config.toml
n_layer = 26
d_model = 128
n_head = 2
n_kv_head = 2
head_dim = 64
d_mlp = 512
vocab_size = 8192
activation = "tanh_gelu"
norm = "layernorm"
norm_place = "pre"
norm_eps = 1e-05
positions = "learned"
qk_norm = true
attn_scale = 0.144
bias = "all"
tie_embeddings = true
parallel_block = false
extras = ["capped logits"]
init = "normal"
init_std_qkv = 0.049
init_std_o = 0.0068
init_std_up = 0.049
init_std_down = 0.0034
optimizer = "soap_variant"
lr = 0.00629
beta1 = 0.95
beta2 = 0.99
weight_decay = 0.038
lr_head = 0.0204
grad_clip = 2.0
warmup_steps = 50
schedule = "wsd"
decay_fraction = 0.7
decay_shape = "linear"
final_lr_fraction = 0.1
batch_tokens = [32768, 65536, 98304]
seq_len = 512
doc_mask = true
train_tokens = 218600000
steps = 3607
dataset = "wikipedia_en"
Each number is 128 + 24 x the weight over its row's rms, rounded and kept within 0 to 255. Layers, rows and columns count from 0. Numbers have three digits each. The size before them is the row's rms in percent of the matrix's.

# layer 5 MLP up, 512x128, rms 0.219, rows 252-262, columns 0-127
103:147127126178139125138125133134138100154102146097144095127147161111040115143115153082153095117084122171139125115092161133120160179091122123145156145107163154116145144123138120118121152126135094143114089147136114118139176148149116121130132126130111129108125110115104112124147086128090077116122163114124160154151126139126117079137094122179114154107149095120117126121105133111068138140104
094:091107182098094137133136164113177141102117141133106169133154100119152136134137159137116137141128162132165092113117081172124129135109098140135137089119122132154103098129104107139154128152130141132153145092127156141092144129157150103101094150174178093115120120143134106135096117144157111126164117095152090127175083127141125147147129114094101103131110079160106116122166104152120143151102
107:096127082106101083170141114117136136105113101135145137135117115111141183091111108162146107101139131144129126127124134129129128147153139188145123132170124125145158134109188073140148172138156076156146130127095132108153133121156151164142144091094139102165159138156109137172154164114112123134127116098116089113127117148100099112102142115141149135158132122142125103174133162155149086132132
084:175137132137171146126096125173168098146111136156091109151111098099133134162138119122150150121110146161109143161116107096123115134143117138161173118114114109138091085139120105123140143113167076079148099140136155142102127133139075117156126120110151128114133164148123136146114096137125126080125147123154076143163105127124118094145111114109146103101099090179118141124157139125162145074110
109:126068141180087121097114109137118144111148143138097133115078159131155142128152118174114135122107157079153143110118089139124171115127150072149116133154129123159104142157157136124140118163134150094134094155121137094105135142119146107132122130115132144125109100158082166142148100123103103121128152086113146140145121170120133091164113119074107149131091123153129164085105154145156146138122
100:090131146109139123154118078116126144125148096122159132135143103116118130170138112094113123112072136119119133144120099138117118147139119138149129081123129159141109164126117134121112128112111118116143145118125107151171103101137113100104095134129127118151082113151182152153121161082099147172125118117154134208140143167064128123131108136179158102091111129103150134127130087126109157150176
109:144122132095164128104132090118159097115129080139130149103141104103154138173129127135136170132138168098098130100144151117100121161141144164152145133176116131116104140129146113118088131117134137088138105104101151133149123115125089122110143137117117125138117088097148140129121123118184098095126156085170132157119187133112155177168130134155127142099139116103143129101163087089179126159104
107:108121118138143132181130134137121095088120128138068136109091150138111087106125107103144125150134102158157100168089122109155134118104119138154155186152151139112108148157144104095121125150116106149123145121117127129144118115161122089108102115122134131125148143128146185116078105116184144112129138103104164122124116146097117108173081144164102081175086124152147127120128159113093111132131
100:170102115146161101166100121113108127096128094162119087126138091126115145142099109131107078127151108126116115147187147101126088110125109120113111096134097105137124140144127142118130136113199114156205126155135153154130132136119145099144110105120141114115135111087133144123147182154139112160132149105112110141123135134125112113116152102120174160113129124109189100117114147129068152116140
097:146117087109131086067116170170125137122121113118149124089091118112140096130102115164132113124117104142120164099121146125154114098129122118121159136163125103157138128184190111085132145107149120123148100144118168160116131139148161110143110132142160123085136141117151168133139104096112085109148144110135087155127164135134092128120168118105088146093104119114137153103128112132120156123074
113:104140144163124128120139118110138127070154114137130154167108095164136097130136119121097176123143100075136151079141156130154142102153112116102126094119148119152098134122130135104151162109137120140086135109150123130128139157138096107200110109146135125127146164135151155104139098100152166125099108101148116161167131152094094070091109160112107128121138128082130130100126168132099135118132
# layer 5 MLP down (transposed), 512x128, rms 0.183, rows 252-262, columns 0-127
109:157141161089110138125168117116109139087107129094112083147118088137153143143145094139127152183121126161158123139131119146098139144089106114140141110149112130131069137132119148138104180129106114126124128116107148146132157105138056097107155128138114153107161121168125135129146148102126098141112106108110145171105101119138103100123134135184138125113119126175042130128132133121098135123119
092:105103147119119153146082115165114114122106107106138125157116158142133094140162116145133135122118136101137110141149167164175091084094110124136164163115192130124088118151145126144108118095156136134109150106106093164153119114129168131089157104125132110141154095099147149143106150136111072135116134099108136114151129128087143145172143129099103117121113139085138131152142162134134189090103
098:153132166099113167109159121133139116169091146101147111152118103135160115138173152120144135119123135117138124099125132163115136096139103097148133168104104119108158131127125145194134178140135135151134160131145116153153137156117138094153083122125148166136100087160126128140165101092124103131080136166083137134129139100143128097116170132117099139114128163109101110163136102113075102170121
085:132118106129138140100147150161137107134096159100112116107122118142138160160153100108136098152141126127095126134119108133148162123078136117195094128134132078144141145067119144070122137119141108163152133117071128117118092149112116155117125146092140141134167127122121109115096122141119131151102087099117142074149119097129141135150128097151149148155121074147123199120151103140157144143121
101:095103091111095116108122080156089113106085143121156104106102139167134105125127155068129118127164132122115145142134119162104084156142176122106147104145100144152115118119120139188125115126096112153120116173136115139143136115119080126176134145129104165144141174167151133164140142118108137102120141133123119156168148133108150133133166120104119156180170138144128146111105106102090118112125
094:115168151142116121182125150150165098128141132158106137116149151165138103126119112121101141154102077094124147126164163103108150131096164146120134091090108157159134109094130158151123128143139117161122140144142169162144144177139122122135164152132147138181076119135077165087135108115174086164117159127116166132142108138137107140151103122134134115161120112114160129115125124102156115109150
099:138132122131157099143128141143090107117168130148081122117154164188135132110130128188160098177155136127120165132125109185085175156117137134103117144115148123104125150063127130090125121129129110130132114085113136124168147158082122108174113082139162138103129137101142143081137123176125123118115128125131144128092136119115122100112156149151142118135130083112142152118103111146099136148111
120:117159122108131157154091101119135141141107160122138169175114103135128102101107095097130126123117102147119148106109185083151129160098094173152108123129165101167082134136125136070090133121103156141089138140121110117153151111190129148116098130105124165151137117143144135160159083116118097109150126136154147103135139104120147107123190128148124150108141162113164112124134111129137113105136
100:082133116108158086125070109096136123115117108138123183122129144116177134151125085150143137130121143104131114121135136111086103132153103165131138114140133147121163121084124137150121126114160194124115121131123159115164141097175107154141153112150114158155125122112117127153138129068081084175146178123111133132152102130118111102144132113128145144103122163099114115137144114101074137094133
091:133143118144128123119138134133143116176075103125105105132061144167119131149102110125127120105119144110095115154130146163108105106146134147078134113146102164124109108074149151103133092087095132129143120140133112161130126140119100119132176150112156141166112128167129110143135154141128106123132124162144153124191165128150140149125110155189110128130105120139100204125142114107096146098111
130:122125134140109146157119051127100122129091153156115141122105144128153104119141088153140143091163134085119148109150129110131123110140117149105143104115134121154119155194122107140160152148131146116113117146132147134159118118123057124124178102111105127113119163148116123172136109058119074141131135137123164179149092128116138104088139154120133116119112161114115090136128130158114115148093